config.toml
d_model = 192
norm = "layernorm"
norm_place = "pre"
positions = "learned"
init_std_o = 0.0
optimizer = "soap_variant"
lr = 0.00695
grad_clip = 0.5
schedule = "wsd"
decay_fraction = 0.653
final_lr_fraction = 0.0
doc_mask = false
Each number is 500 + 25 x the weight over its row's rms, rounded and kept within 0 to 999. Layers, rows and columns count from 0. Numbers have three digits each. The size before them is the row's rms in percent of the matrix's.

# up: layer 8 MLP up, 768x192, rms 0.201, rows 171-239, columns 0-95
# down: layer 8 MLP down (transposed), 768x192, rms 0.217, rows 171-239, columns 0-95
up171 097:507499535495481534513504491537478483504464472521507510501518499495483552495533501466489482485483523472518510499485521514492474575495504497485528485524511504536505527503488495510558512522540496564475465504431467484498484509467491511496459506528520487497481471473506470500462504485484386522
down171 091:510480493480520480531498509516483509530480500493500491449543487491466491513522496536462513494494472491495469525534486461474529485471476554477522545484510498501516497511490515532502488462495459515487532522505471507545498489511493481484521538469481469512548453468524479540484489484541532479
up172 099:492511499526488462509512463522505511475494470493503527452477483502515547510500504476473457520500486507497541487531549538504530513478501500453533494524487488481493524509503540474451456485496514502464450494494457489493487474473498497487484532496530524487453491473548497497540523506495491487
down172 100:504465490508504478533507470502491483487514549521534499523528501511487514529473539496483453442514539486534465513518544494469496473518437501530516494496543520510525509508549500490497484518539460492486514523517538524498505516543464486507560445512516483523542497478529523563530499495526514488
up173 107:506507515450476485482474480478506548493486494484466493556494492504511466457469510503493506540480555518518477462476498523486479504538481518472551439497526510496486520506513429466513535493494527530512467490482515459471507484489489541508509488489515530509489484473534496466472463475496493519
down173 110:470504496485465508510503536519462503487491531482468498486469489503479482524542528483500482455495486485526503469477463450483523512479510470507513496510511522446503547493491535508522527516453444458487512497487467528469519492476468493502501533501499548468526527484537473512530516463502488473
up174 094:467515534508508513495495459539485491474529511505507460465490494487512495498527458474503515488522478502507490515514486546509532503522489538512529483520456474495507440483521489485464481511550479496496478553494539464472525465482531568516485501505498506479504514509476504518516521515523519476
down174 102:499489511503518499478482435512494485511483479493494509510504529503469446519514534491494531538453523498509534517493534483471462494504505453485493505501463487575510530510469485510504468490541483491487468509517456525500457511506450494505500464467465507528470518481510498492502478460495492480
up175 098:481494504447460489511506507551491490482506524540505538456498537493527547482525489477471485454544455507492507518511520530493480525539514533500505499500530509466511463522510522469465486459486485496460503543537527514469513515494465469516458549502490525498471472490477491540516485493504503493
down175 105:546512482482497502538461529507522454499468479504469482502522467464536500517539536505484507500465480492470522468498514475475505461490539522541504492508523479466502502512509508467535501495491531498511516550607522488444497496522524474511521468493546498497518455487462462551524481503481485513
up176 103:528473490495493462496506518510530491496471558498483497518514509528535559511478479521542467526484548520436504496502479511498505513518462511556518452462535501509477561505490493526497516519491485546515530521508495442459468495489502525527473502491488519459525485527556460501450501486489496508
down176 099:499511532504460516533506534481529502506458525511492544511499501489478514423475527546490567502501522515531489482517496481507521547527463498537509497512526511522513498488489539465520526455481481497506507511466479498491542489435496487516488511526569511467478514520490489487525505437540491524
up177 094:477510476527511544442474514528557504527485493529482484479506506513492452460518450514521515486506481474521480505467458527525548582504506526482491522516500504489515471530497480487538478504489495475526507487439483514485523463481498510529496491484501480489479483490480487495510523559465461513
down177 088:435520463522453513512475506476514496452485500520542513495479513505453485490513536517508476486490527485504530506532470537497486511533505502498563547486492563504522503449495524507547506497486499544469473515478478477500475496485462449499493508503532470482519490487476498485494521475515517461
up178 105:497510508500528481495535477472485554498563499497500479442544522459469499504445490509501515500493486495512476560508479482528478512540535479486502501461546503484525461513530477486511518459523437504522488531485513440496460506554508529456530457485535518501474524485506507525474477543503523484
down178 103:473514508454514506530462452513503519507481483497490478503485510500490565482474510525527474520520472503482488519491470505513495503507514529489449502509543528479539477481487454513499532535495491446476460521489491499516492517522480430564487513504499510449488491471502524495511524481536494540
up179 102:508517481538484504524487494522526538483520487494510467467513511494522482487485529509510489498514464516443503481460476478468514491520503508446473464479488511579544511515497480507473535507487484514506465534532530507502496501499532522489516536513490515461464496541484500490532492504470512520
down179 108:488528500543555487476477524525481507464499504541452490504497530498505522499526534473485491557500506494490458493503491468486467513489500494475478498524537463478523525529497477549482515536507503505472521500493498510497473536522476526512508493497516506545511438483510506473499495495512517498
up180 095:513496510514496536510474497496478503507522506558478466529479542533503533500502497494467444545505493524509495466478471526501511496491500524516495475512495512461521520516512509534489483507502488495445522544487499448458549491516485521526533531503499482511508526507532524461522542501479552492
down180 090:472472489475490454495486478515502462475477485504539516542482489518482487524536480511474539496527535512514460484504502484468530527486522475499506531486554520505485481507456506521545521486473483521505522528484509490509520468468510525511475502514461485480520543490477477463519560509493528503
up181 103:512515494484526513521503504480516508512490503502478543519494501478521497466513526473506495517529454497478528534480519469491534544504500495498526501524481487479499458479488465488487507538536509526527514502522509447552484546508490478512521495493504506505482473491543494484511523505533476498
down181 103:510532511495530554479498482510488482483522518497490502502520545465515507494517511478530491500506516481488465438500524469488490515517519552513503540455486472476459447492497503502472541475486497509525455508469491505473539501485484525504515494501539520496491477519496496502534545496491491525
up182 098:480501482526452494494534514499445520485480534474524530503485479474512538515487491522508507481499513538492516487494468529471466465510516479515553517547525477455481546545487541498476524531485507485473503483507538511544493467515485488545521511497539515486537513465483476551527511537510510472
down182 096:493445519520472520529511508498526512458494521491483516470480543475483500511519485473530478480447492463522502528477482499501503484529468518532516530495479469485535507516546461519469556532500521485491472505492450457483495531469480515516479472530474477427475481529531511471523517524493484527
up183 102:525490510503496505439500485438497438462514567542466450513511497530514539529498474519509492509475531493498493495495505547468517437509489510499513516484490505451509478460463480496471452498512472518481554525522445501502551512528521536516498492481507467493514532495485473523473496486507531530
down183 102:468513493470515512474473521519508557489486496472497548525516527472479498515498500484522470539508528535496516502523473458518526507467471505499511480507526497514496477473477504532473532491540520470489457508503523514497477485488531482483471499466471487496525508548537495508491485525518499464
up184 096:507483552499491493475489489462462482509555500501479525508538484533475517540512487481501515523523501460485484455533520495504451515519438517486518518518490503473487484493498501493502528555495502443494529465481525494541493544540513503484530491485498532471498478482460469511516488552509439494
down184 089:449521491507498477505513530505503521478534457516514510512508524455491459505501502518557534506499500540473498542487529468514483469507555473481466516513463490483549502486486526540463463486484518486539462519518521504491498497495486464544502518476456521530517506500477446508518480512470503464
up185 092:509507514511479525510461544495486488497495512535503481514511495516520501535430467506484510506497512497542490494488509566473523516488501514469492529507531533507502440501542500491519516528499483507472480514518492516497530529454524520473499490553523466509464485516472511472503478554492455452
down185 092:516464480504484553486514511529517450489522544498485495477453489515512496492564504517501477501514521515468458484493492513517473548474468519493539462492496510482472508490455516507487520517461591509486496520511515488507513482511502527516505523518516518489526484515499492509513486503475506523
up186 099:495516489533519462485547502503469527474538529529535490510483544523517483517481470560503499496515492500542460489504526527446504493478488493516515472465527510448522511482517502530473484544479488533460539493486473508478504548507444508517486531522491516487455483511503483477474550495496452499
down186 103:484518536458462512484513507490501501435493523507509535487474497489517489495533540488498510500569482500518465493475486471504455509492515493483491492494463490527545468527485436480470539469538465481485481477488538517486475498511527500524533518532505536522483479502488477468480469492501488491
up187 096:501488482519477509514460509501508497482488496523490492493499488481515491458463515553532536553515503531493549560502515527531484453485490522480490483501541472521527472525501511508451541470491500502483521507487502511540477493494428508539495510536529478464487493495516514526505501523551513456
down187 106:510442489531517484508501491491459489490479520540496486475486501505523491497504504464505487492531532520501510482498483468504507474522462485532527512482492498462490502536513546494478502553472474497469541508472486475498503525484497524451494537487492489510496462533491471503499558540486506489
up188 097:518495514507550524466481513452474521480472464511493434499510456448516511470485507506546529485500481475516463519463541457496499499535508490491491488516538527513507534511532490465512485530479514470510510527529510506510483477501498480483476559518505481501513504509452498529492483525520538483
down188 097:502491482495462480506545463543536438458503552506489497478502578505520472491471492493494524531473513443486490489493488501481493483470526497561517500494486538498498510493497496477510527518473494476490511495508501509580497521545476491502487467539487447460490494483513494471538496509502511490
up189 098:488526463500471485500503553493492489538446457511502506507506513496512480529470515480482531478485535500514505525533506492487504504520494542448474506483446480497494507499490482504509471525460507513500518491499502515502524494502507543478469521538528494505503525490515488503519505508465508494
down189 105:457516530472532463482524464505516487521467521489505515500465563491499477488527461430513490517506540511485506523488499491506482481526519424484490494483482490512497542504455463556518495496449473518489485468508524506444539537532513473507443510540477497529502540513475521487498516476509510508
up190 096:508466508491498532470547477550488487532508565522501471485488570470507499499519500449506511506527467478484477522501487514517524490562494501518536511494538497528527502494519513517494518505508478524509502496476512523490530531498508495482500495495491455538485493504510511527486502468488519461
down190 105:481480478502465546477488513509491500475511496516534500523465479466528522541536501516568488520469491463464508535480487484533491509512509491457512515493471500510510517491560482552512461516509526515466503490522505503478476481514451502507511470508477509469568515516510481502464459455504504499
up191 101:512543518507499502532484496477479492455483512475517535525480530515484436497473499470488519523500559508518494507527546525540499497522533514506467509455509466526534487517520545501459482504505499500474494491559459481508501513494474507468478516497516487448475488492487488537496481511492478490
down191 081:493449483442478533509517501520518547542453506530456485504499523500509492514454526455518493477520508523495459492602500509488491468500547525485497498528503469461480506504510498505484500551512525502516502484547449494498505478510472461531464521511516498526520473490494491488522464485478487485
up192 101:482501511470474513498509545514490497497457477474470515501513495483484470517440497507491501469484486556487502515498510495486502475483527438485525504490506477475488516559525484481529533475492497474507488532488534543485477502447471516507497518468533516505517524519536480523521540489513466510
down192 108:529482490468513514487506506530489503559509517478483513522467567483534471514493520472569512501480537519525484491451514514531508558518529479480538503525499518503511502449519468493486503483492495471518501494477496512498503512441462537526527536489474527498497543475502494475515536502515433508
up193 102:500490558481517492490537517477449505487466478498539530485519537509523536467524503485495472479470497506508490536496484514488512532522532468478500515528503465527531491493476493456498516509501501540481503532494489460543504509490516549499486499496495551504453477457491506496501478514495489537
down193 097:544472533485526486501533501486540539548501498477528508504486473498490488484518529497471451526501518531507502508423522491509556521477498454483483518508471483495550493499474477492462443500507490507466536483509516502483484502503488506549518475498504520536451481500510433495495485475511502498
up194 099:543526497463507499448486464493542463514521497511517499515528503471467512520513475496477517471513539528482476501483510495539470510467500523521496513484488532489479464503478499506551480523539513559509494484493459514515487499497504432489479510504490466510476563540522507537510510481465485516
down194 081:501477464527483522461497492481488501496490537509514510484480487531491508477500502501539487490499541440472445491552463507499509439489475514454465487524552490520495499499491513476471511484499475514488487536510493501456507520493477503508491543506515520505524483481514485497522499540555482470
up195 101:510507493471515499475455509514513539536504517503511500505552517514475494496509514500554492458508494546495466480509491500506528455578500491506518580533516522491519451510511494522509462539495561479515498506451514509475533477553522524497479481523474504522464520474454523471507477523515481526
down195 106:488517480506488511530494536473489527506535545466494553532491524479502511509512472483518513509572500510543532483437474483541485499513518455511484488529507524512521496501501502516469537548508494479439524503516474462526504513512490488509455503468492521512514474483495528543462489516526500457
up196 107:507530512517480510522519513489495488532486502476495489486495482506529509477517481473475490510466502582494437508462498501509497512482468525532496539528476504484484522484467476490521515511453485504469491510452552519537485474526459530529483491505526499489496519513496507496462471499495488507
down196 109:477538530453524492520458456525507481488499480486501513469526492473489443512490513507485531487483519479490477502520518501483512464468514494492507486444499512503500524465463493534518471475521457546519482496534497503474493467498486511492544475485496479493500536472487502507498493467490469507
up197 109:504505472506519506516533524482505476496520502513486500517525540457524513486502467495471476531540515475541508488464498520590530489465512516500515517479473466529498472504476507484542481474532496489520465506502483481500508478564534513477518529502495471498495513510503490466465502469491488453
down197 100:489505537537506502531523507428529493502493477526514463492510484470509460501494515509593495513485515474481519497527500484465465500499458498515473495561518519479493510518495491513467501495461472538459494478488458490485483457521491552470490447471523512458504497527514480476512488486504469506
up198 104:516552500483494508529435483477544466519444461489504516508489479494506487501508475458471454528482478476498465481487507549520514496548474501504501552537510468521492482513497440500542511526475514514501518491514505510500464492486556494444509505490523507522496486501499475457546496518557545490
down198 101:514494463464498535503513492504506519465519517513496466509500483495517457493460502499494519492509499504484478494526478514502479502525496482495475490553464487469552520497511471497498515497494480536489522499491500495498526531462455507487509522531559484537517494462451457502532547465494502503
up199 105:498497493467468533514489479509529488521519532446485503494508487490528484506475509541506539531487506472542471533545494515507505510546468486488485514457473483495506466477454488498490521508528533456500473500496522476503507491457472523547450518505485517478503474453515480475520484575506503456
down199 101:495456500515479515499517480512480519512508491489489508488507461508501516508459486527512539467494509459496492523507523492469529502527481485463512489490500503508498471519540475493502503466508497484574507497498534489484492495496464496536544478534472544468494521460510525465490477564519501503
up200 096:538496508531460496492501495449487500495492499468512514504510489539502507457488487515485501533475526477500495451495543488501540467506518515501506506532488462487501547503525470466466518460536471469485505478547498574470504505499525506508495497533526488500527518477465504519527487528517465520
down200 090:446563490446449492516524508481526485472476531477505479501553487472468507530479497475475515508483488495463539510532498451446491490498510488448464463491520511493492500532486496524499495524497514469513497509516521477555493466509519500486478529502482487489486523546488529525467472479513470489
up201 098:497473505524503511489530488462532546550524516527502493492500490509540529455515472508491540527488513476496511473473502518514537565509506520521469534521523504467535529487483514514510527484484466469507522502493542532463466546501529508482543466477543516461515508531493492545495501506466505525
down201 109:497530558515431507515533468508479553453516482513498523516484493460499504463487502518557497513465522490529497498500501472543508474454495476475520523517493465549526509464503517515518539459482506488481485484510481528537462515437474446527518515496509473472474477498526504504495527526491479528
up202 096:481555476505491486531550522524499492470508531530447510499471494522481488503426500492522511475536503514479486439496506495518500546496499519520517489472518523510532462473491453486516515462498504527426517510487487501537499537474477489511506487518487475486520496506541516488432499498476522475
down202 098:488529503510483533519490490473524494555545482480520513458535516457483505512491501514536494505491500513524500547463501515526492524500500528494539515490525482511527511495495501496476457499496495511481507502549550521491551496493513506461507487462475518498503527521475532512524499479508460492
up203 103:484547518464527517517498504487563451480524499538480490473495533513518478513482503477494507506500485576481496508511504565464527464478470499487511475496503477511497533508501483500501499506464471464537457526534502516469479539520532530518481507504506503515522508492478488503539531478482477508
down203 097:516487471472495488511543525499486499516488451481521478518475486484497527509527471519466473470491486477488487446490527516510478531535555486585446488492486502473508463524471543509437528540512551523484503480471505490504500496508484472515517486496485484477529494540481502508544472519498534533
up204 096:521467499519524524484504549511494526476493485474487502476494536481527512486484512484517508459473503534480510509505497483521546525472448482498481494475490516523498497553481533467462449523538465507485474490491494485535518507524542496535521469474524501468552539525484494511469458497534476498
down204 098:519480486495516519513524528540487476514474487485470516505518477491486494504496519468444497526505526491509491443482505490486494492521519495462474485454468556501498506526510477538511476490488500534508516499513568468479511470526472452499505497472494506464475467457528518526478496463541546501
up205 096:506485540505542506521507503517503515493491528501538449514496464495504510480488523481502500505519543524500503526477535492507539492494485511483505485513457472517502472565517489445476518514537482482514496475490535529520485484469539453495471523490477517512532551451504455514487514520485447511
down205 096:508511535463536504501509520479520524580553487504497484470511463504506535464527452500474517519509486492487514492507461487512500492468500486471494491482490498534509529487536451490474517463501491516454507500533508485484518496508540490501455469508518486510554483480477493485509426464498516491
up206 097:549512497492542512503512468487509517529492489471461545465485502525458537503488499501462493517504504450548517465462492528479500533514485520553526494510489524529488502510484503512503489525482525519447540582520501510498531483510504504518461532528513473481487495491510491493467488511487498510
down206 094:505509447492531474501517483485507468491535505515532502521518505489501557509494486511538488499493478495455508543517480438511495497496514497505511529492497501483509462523479493539536469496463505520500501517532490517498495509497519501492501502474507519495503485483488505529532467438490492538
up207 099:548527504468510509485507450478484498465518444495522499518506553544530467469520523502496503507495533478474479465498477508489497445509519470526487515532507486554516517513541474509484481504503481487504451535504524493542495510498521522490491516537513461484461493510544495514464527541503494454
down207 091:478465521487522501509492489481444537497505515516523472483471461496531493506525478481506490482449518516525503488517494512518546449483542510516479521443516510486494459496510558505522506534504497482502459499487529468503492452520486494528470506482498499556473488461557517537466498492504500481
up208 105:489448502490506507516549524511499492509540493514526522548510488533511543486511496484538493528515508487507469482504535455478505504500497506500474531487496474510495540501504499504557515493485508503512511472474563504499491534501533494497481500466449522497427470417500500466518471478493507508
down208 101:503475528465552552475499511492500492485510495501523534550534510489509533523467535477462547483537484527517445489515507527486562512505511500483512512513524494555498512516494525514516516532491495490509485532518537502510471558485503495497523503484509458532505494491515455464512467487479501502
up209 103:536504506478516555539513525510443450551494528499519500459488534544498491492495458497520480483491536496544490526521497475555481467510509479524515475519465486449521517476496461479525518478486519484504517531467535522509484471498526474469481503487496498532522483488506520484486464533516498491
down209 093:447517475483485544482469507484530487501479476444488498523518503482471544488472468527551489488478513533508488522489516496490465470550538506513494498513511529476538502505480548481502465498492503538483523488490514494454529522465502522485536493450494481473507493506496485489511483539471449510
up210 092:522561534486493512491482502528450518462558452491531532516494527426462457462501496527464474518490485517473509498470483485476521482523539537469489517503499496509518452510497492510494508481522516537472489493500524514481502494512479500503514486505529489522500472535530460492450466529479544464
down210 095:507472498495512488510555515487460518463494497470465488482496512545520504503563531508504477514503490515531507531473533533512532442532499532459488529494500514511517502526442467484474430485504527464488456509455498490524534537474492516487521511522514461495510458468496516503462540519479485484
up211 098:498485452534543504489496548510512496491486503533537505453536544506535506489506515505524502499516493509483504474505514522477500508519535512506532519540485489480488494506542448482510492531529556489499487476500462502479547506522531481486499512488507482475528486510494505498525504515492474517
down211 092:517513503477463483485482469526503510477468536483525468529519455516505477466516519509472464510457487473514503484515537507504464516486490566473494481516504502524525449462485494497494529469508509496488456513488473502507477502483467484513501489483515496459477544529499530499477466495500523533
up212 104:527513514484477463466489507496509549498500458514502514485457523522518539528482503462496501488513503513503491507473538466526527523535488534492477509478477487487561515546483493510522497530514459508513564509475488471490495457504476490512523504493486524507506532456476511482494498509531497544
down212 110:505550544504477500515486461499505549462489527549496510480509512464486544492490523539518534527507506507451489487483521508481516506496504514505496472468506479531538516505574509516491518527508494505535477480515494493497470488501480502509528455503518535511518515476471491497494476527440513564
up213 100:488494482478511508504512480531485546497437494481504489473511531528507541495470507520491516509522492507512555507494507508515488492520546462514512506486539534453520486507520512517502518493507506475489518506513520563547518507497475460537460526558489513471546491435498492491563466492464516486
down213 092:498467467500494476513516489470514482521491522516443507510462489476469494540471531495537540507493513514467459470492478493493521518530454523487507492492468520498441514495480499484486507466486498541469482539484473511515493464533468478502454486503468513454498497520514532496528455526473461531
up214 100:508546508543548515517539527473519494531472530475490535530477517522521509516548424513516476517469524512513485518511545532455478472496548496493511525482477521465485517544494467476475444478513502528481494474493529497512479500464439452538483529517493518482496475488502515567467495489475511471
down214 098:499533462511477484511504445518492504461516525521532476506471531523523524532495489496513471485493530476483440517497506495544506504496537482488517503470528481479529560465535500447462514476508474457545478494514474498510512492490457475456537503512510486487500490499491485482499504517476476506
up215 095:501520543527459495541439499523506530459511543496521493498513503519514482510509481500513476500488491497485509511472467485425519506516548498483493517550510538521497448496491508502501522500577473514492525544502475526452487525525463493478495456509478476456554494513468482506491483522529499486
down215 098:504452524495467507512493497532504491519468499541453510513511503488549509462517512515492508512515450484540485507505496460498463484491485508461494525530565490512502495492531516522487509479508457493485544488467508483468464465485485521528455523483507499505511486468487503512503488439533491467
up216 096:528473433498478458469507484482493478489476493485508499507501484530503483502537501482499555488492487487512480493522506437498540515503495481463463493544493529457509515490526475506469528490503511496494501479487482527478496534517562545481495519494517469511530525487515498533474536530564467498
down216 093:464484542454514483512457461461510471533519499498450550517523481458476503519460507555521485515489501496437501525508514518498492535547497533479514504488483502503493506492496551526509491485475500461495464504494461483523506484479461511514537456463525445449486478499525485484501493491491501512
up217 097:474449494529487487514482457461487496494521466542508484481488501558518476463488478518482475446515508506466485490460518491488525514469520491482527462461496485548486482471526496521458519531511466521479494511520473489467472446517503495488501532527489497502486489504468490496539531502525507509
down217 103:484532512499500523544489469506516491507501493475512492471529491497477484504487518515476463493454528496502510535499517496517519481518524489520495491504489482456525511485503505533504516498486497477495483482416499500509488492481500492455509481485531504462467464496488515531493530497461541470
up218 102:542506515525487521535529510516530507497508540489480504444510531488488517518508493519499450467463487526507539507509528488459480510509455453494463511492527482556507476479509487479474489508514499501493484520510523522471444491491457490457484522509523544466523485500556480488478512458524467525
down218 098:533493554505531470559515582462502462532508493478495475484504501551468486481514503507497510466494494511482536502506497534522470508513537518493542542512470481489490505487479481498510462521456523499451504518508533496508512467524492532496510547498534530483464493521493515481493486488504506505
up219 095:512512478525538491493493495535521500491508443513528497499461500513526501492491449489507533458525445507530506485505522537495545512536533513521504504524477452505507532496502525499548526548507484504517477486505488485501505515499488486487533505493503517475501523510510507484506477519490503552
down219 095:511516500527447500504511478486475478510492552468496500454495518494482505463522467498486491480547465516516511469530533498497537500467447566495484551500475505496488448493503513507479499500490493464499522482500541469520517503492512515512485487521479545480506499486493487519513525511509534491
up220 098:517485509524498474492547517528524531492534482548545514513459525471505490497488496492508460530476487536512445529513550494472517501508427506488515538494497450516535532494489505512501531535466460515534465548565481494493499455478541530451529505485470530512469494502501482518514517504492479505
down220 098:520505479465517515509497512488508487474483478479508470475503529526467505492551532478534472479542467492511490503524482475486470446492514516500517543471460515498498531495479523452493511473536544517529506486509519501476505511502474501490507490479518516499523531462515534486518489506523493458
up221 095:497500494510462489471517494518539502466465485534526504513484510473493529493523554501500535526537501514525438496524471490538497505463538492523506502553506522527495505520493454522526503508541498535570514496496532495446469520528496512479532528522461479463496534502515490515488567439517483466
down221 092:472490504474521543484485493514549514497532497446475508495501479532546496481515519530498495483493483470535521481494486500496542498515474501493526476492496498508454505478478508492492480520487554453511520551495474473490536523504471459533528510531512509466494472503539518534505500509470516495
up222 123:525545491552504496501485515505525489522483544539508538495479486556526517505469482510523500485496492546469519515525508532479514488529502498499523492508510468492493492519536519493477512487493484511512520519517483520533471504483481490480490517521498532531544468492468537528474524510493495491
down222 094:505465477544497506498488489522553536496533537505514530501536490503479503513540511505525531509511528542529518532502477524459491564491479540502494483475490540495509477514517508468433545503490485482487477499503516468515474514475459476482492467519487553512501537509546516547494530451507499533
up223 103:504511501510519547517514487469497512485486506535466531537527548528546499482491492555489479483516493477518508498447516476498506541507540493470494484497472495539542452481523475514510495463543480474527462473508471504486517546524500493480526499562523457527474525501494509506519530532492518500
down223 108:509522548498499490532491522499479506477529520543534462513460476527493506510503485490475524469531485520519499437451507478467492482506535532513530461469513538470474512509548518502506526458545470488487497509535510495524499488539485502523534526496497488491493525548467470503475514526494523516
up224 095:504530497480467484484522482504492530490505470473482529546416531504498465516534518496519492488500485504519484504526487499494540509516538516514426497469501531532479484434518540537504505505529571515485510504485444487498494475470516509518490521525510507487474493483498528535476536511510512500
down224 093:533481533525506501473459488459507513492452508523481502470512500499496501493483494530501491498509464483510535526474495497508557519530486511510469445492505458473470481502474507475515482477486460503525517485483479506525499494507538541512566480490554493488480521492527552506507511522481487512
up225 093:514541557518545476541535515499515534486496490456485481445496501489494484456490465506506493496476519518445493468504509553523555534557485530482511551477505527497485520521479484476473490448455459495497511518513502543511514502477502542493543521497486501528466465503485460510505499458475504492
down225 089:483496475476500477497506504537477512527495528521521546471542512468501487508495514516558472442493450522497501497507515503459519516480520485496513524481502520451503506505484495525488448524490454512466522453505504472522501467511501567503595490509499488468529517517538545510510497532474514508
up226 094:484511539507494516486516494494471545499486464527514552529558461468498492494480465521506512470481476470460469466507515475490521542506505541495527522486471549504520535443510551489487489514505485527480521541523483487515511514504525514478523515499496481473479520502461483482479454501451503522
down226 094:553490492540512487507492554489530509527493479527511478547483475512476474521500540491512520462443503514514516559527522531503473528489526476496503473516471452473493503462445524495450504516530491487501486517508494487461492471506484498504474484514526468520490493504546479510467527492535505487
up227 102:509584474506494518503507490501483492520521479524506454538482560499488514476510523472492504540515540500508483500513540510535487533512500474471531474492498492475470493475475507508491511485486525510476447466526470490517465459512540501520546461513491470517494519502494578505479496481519470519
down227 107:522478513526504537502485498483518524512497517515485487496472516499556537482511478457521538499509488470462512468535503486480475525530454459474470517505487505478548461481535493438473492510447532531518444465491485530503465528517501486518530494532488535469487490466491509527472504477502506507
up228 108:477523552505469534475487466489496477485503491488489483457472488500460552494493491494494485501485485480517519471500465541494528501495544478518516517469488534447486510491473488473490495551523511550536464504496509574484500500529468528504491486523465477476519453513451507552500531478466530513
down228 092:567485491530499544526496490489495526518497515537493531471518505490514520467482500550500485539475488488523530536530525461496506471505505501499514520511487484479495478476525508491544497532521500509497510510483486513527512494502481509508469521532479528474503492460483508483496486491505486460
up229 095:537509527579549504474490500480510458484490501469512513517508511470517475459461525501487497531463541504442519504490512486564509521513506466512517473490437548491526505460464490519497557542526485505532489491482530502510513500464534498478532459496503481472529499473514521486521531502555479528
down229 105:504470507419540489484474510505521518460515479503484479472491485542528446546507480517528508512495493493487481472471475497521501483533509478490468465530506495489526525515504482488523432510530461493529507517482520509498490500459543493524494520513476510525479523524472523480514481490496497491
up230 103:480493511486524530532501444500515472509548480505475495531525494478533458543535506492521508504520455514474504518511522529465490487461459512506475523515515494530514484483523514516531498527498519506463514508497503500531534519562454496514486477514503484476478499479512513516455547532487477557
down230 098:461506510519478526495478493479496522501506536514490477514523500452485495472499487527477483511531523520473476515476539483509473466497492473542456466452472546529507523478517519496472482497520505474472476477504485481469484501524499548516518483536516514471478504489522472491525527494516455523
up231 102:499454509509498477472494502490479483518508534523525511457468504501481506478472518464487509469466530497488516486565511470479544485532511538516510476484475478502480437474414506439493493485472494510511498458470503474498503492492502515486490521535531491498527494421498525491525462520484507473
down231 103:514498502466514510520544509507512479517482485466494549534512492466539566505489530499488503514500480521494497507531531517506518476551432517495517546512481489476471512504524551469529532500489445494520491519511500451506531435504510503468488483478542516469498492486507482477492499505493442504
up232 099:485546498544492458502508503446526529472483517534536497469533515491507488531503475513509501515497499499533475505558502474491458455505504523521491543547505507483477463475492491470545504502473500531509503483450508522543512508466554516483474493497492509512525487533462492513479479514501459468
down232 101:491515526509483478480500492469489456531503493537485515458479488512487515562475521492555491476482466483518509500525504484485482475491481499526518499479549539506452492527514527467482524483516498537528490488466533520539501489473522486510526502460505475505469504481499484482508480469472525530
up233 099:482539494481481518464509512539504506519489532451501495487499516486509508514487503529487504519469499518526513511451557496495496537497504520483504520458506489515492471503497469458514472474495477471482473472522443481511532486469501497511503525492535479486493498494523541471556502462527467521
down233 095:542480481498465501497519507503499502517446521511510499528535484504504495504506500513484475518504483506480546513498497476535513575506532501484485515502515528531494525524505476517495502501511501457502476462513505511461502473488510522477489468495539499480505529459541519453504511453537474538
up234 109:497482479446518503475520480502513514510479496478519481470486521559487512490504505489460487459502464507488458466501468520471469481477530507462516490453528454464494508456520541514501510538485536486489496455521503489488483499526513518490471519525542514497428479502504474533508492500474500471
down234 104:512530476495473470533520477505540574491489520468494517461489495498555489485492490517504540491528461469473493506491490523471490516478528490518462492533503485499504508522486513570508465533481481452501478538483518503510478501496514498542515505458501552489507473471491484465522487464493507436
up235 101:479501517511517496511499507473469475496492499555450541481466550501475523511532515530473472522465525467441478451544525508504498538537467489489541471553496532499529516503513531494490523540475508548481518483508502511529492475507495506524555519538477507482492553508532478494496476494525463483
down235 106:524513483516515462478535477520462486463494504517514465541511512495515517492535517466476524525502493560539509559489451495531537458484507465534494464469535493501530474515454462512513498481479490519493525522534531473488482495492474498503444499467470474510487477453502532524506502502470487483
up236 094:504468499507453529496509538552504475440505518529501488493510479529541489498537529478527535495488497487501480477482503539512559517525468499510482497462523516528452485480434460512433504514471521479480523537502476510495481496489525457494477494490521475484485539499516468504478527517492454495
down236 104:502526487563476489536510466503480482488492482485509478517515579512489475493506499509529518458514494486470513487526553488486445477502466508489517493504486525513547510482517506464525515516475528516538456519528538518506487514506501475470507491502536473475552503491474509498538477535529474480
up237 099:498486459477463502473460489483536480513490487486510511480499510563514513465504504460506511500499529530514474497495510486507482480525480536511505481523477527540543453510449511484506463539531500486448470470490518485500529469533486460516497508499475512508511476503509474488511536501478585487
down237 101:478547507531467531467470531500461521490494462501530544483491521497484526506480505484500508481516463517474495455468484558484483491531477523512489497450490483512527549530507460495517514498471507494515476482509523550491517490510497505533508540533521516479456477476501502482456502486483486480
up238 102:494483486512541495461502494526468520511445478473510450537522535461532500530498540505476477497483478504500556534458499464505512516518483532507486524518496485489481459514463479511476483471509506474517517480483462522490500486531494544545513532454501474530499485465496501476480491528515503441
down238 095:513535488514440499498454476521501498503485498490522497510510447472513512493490503557478498465461532526465481496434527508509465494489526515516512450452469478538487493448513523518529531457497502560529522501495498494541491525512519498488482493478456518499504526556521515486480504497468474524
up239 105:516526485478480478508508494474499489464491485496538507535501561502487494497542470516503501527498508475469488496475471503473498472478536464547545492498529513470491501518507449485520479526479481528514511495474463462532496520530483512520514495488480484492507499520498490474532458491479490473
down239 096:447524488496511527499522561470483530513517483524476445502542491508513507514515501475494471506532489462521482464521527533508524508487508511514549498495521520531519489428502476468510510510551529473499525510453452507498482566484506508542479512498508523514517499508514504469514524535515519519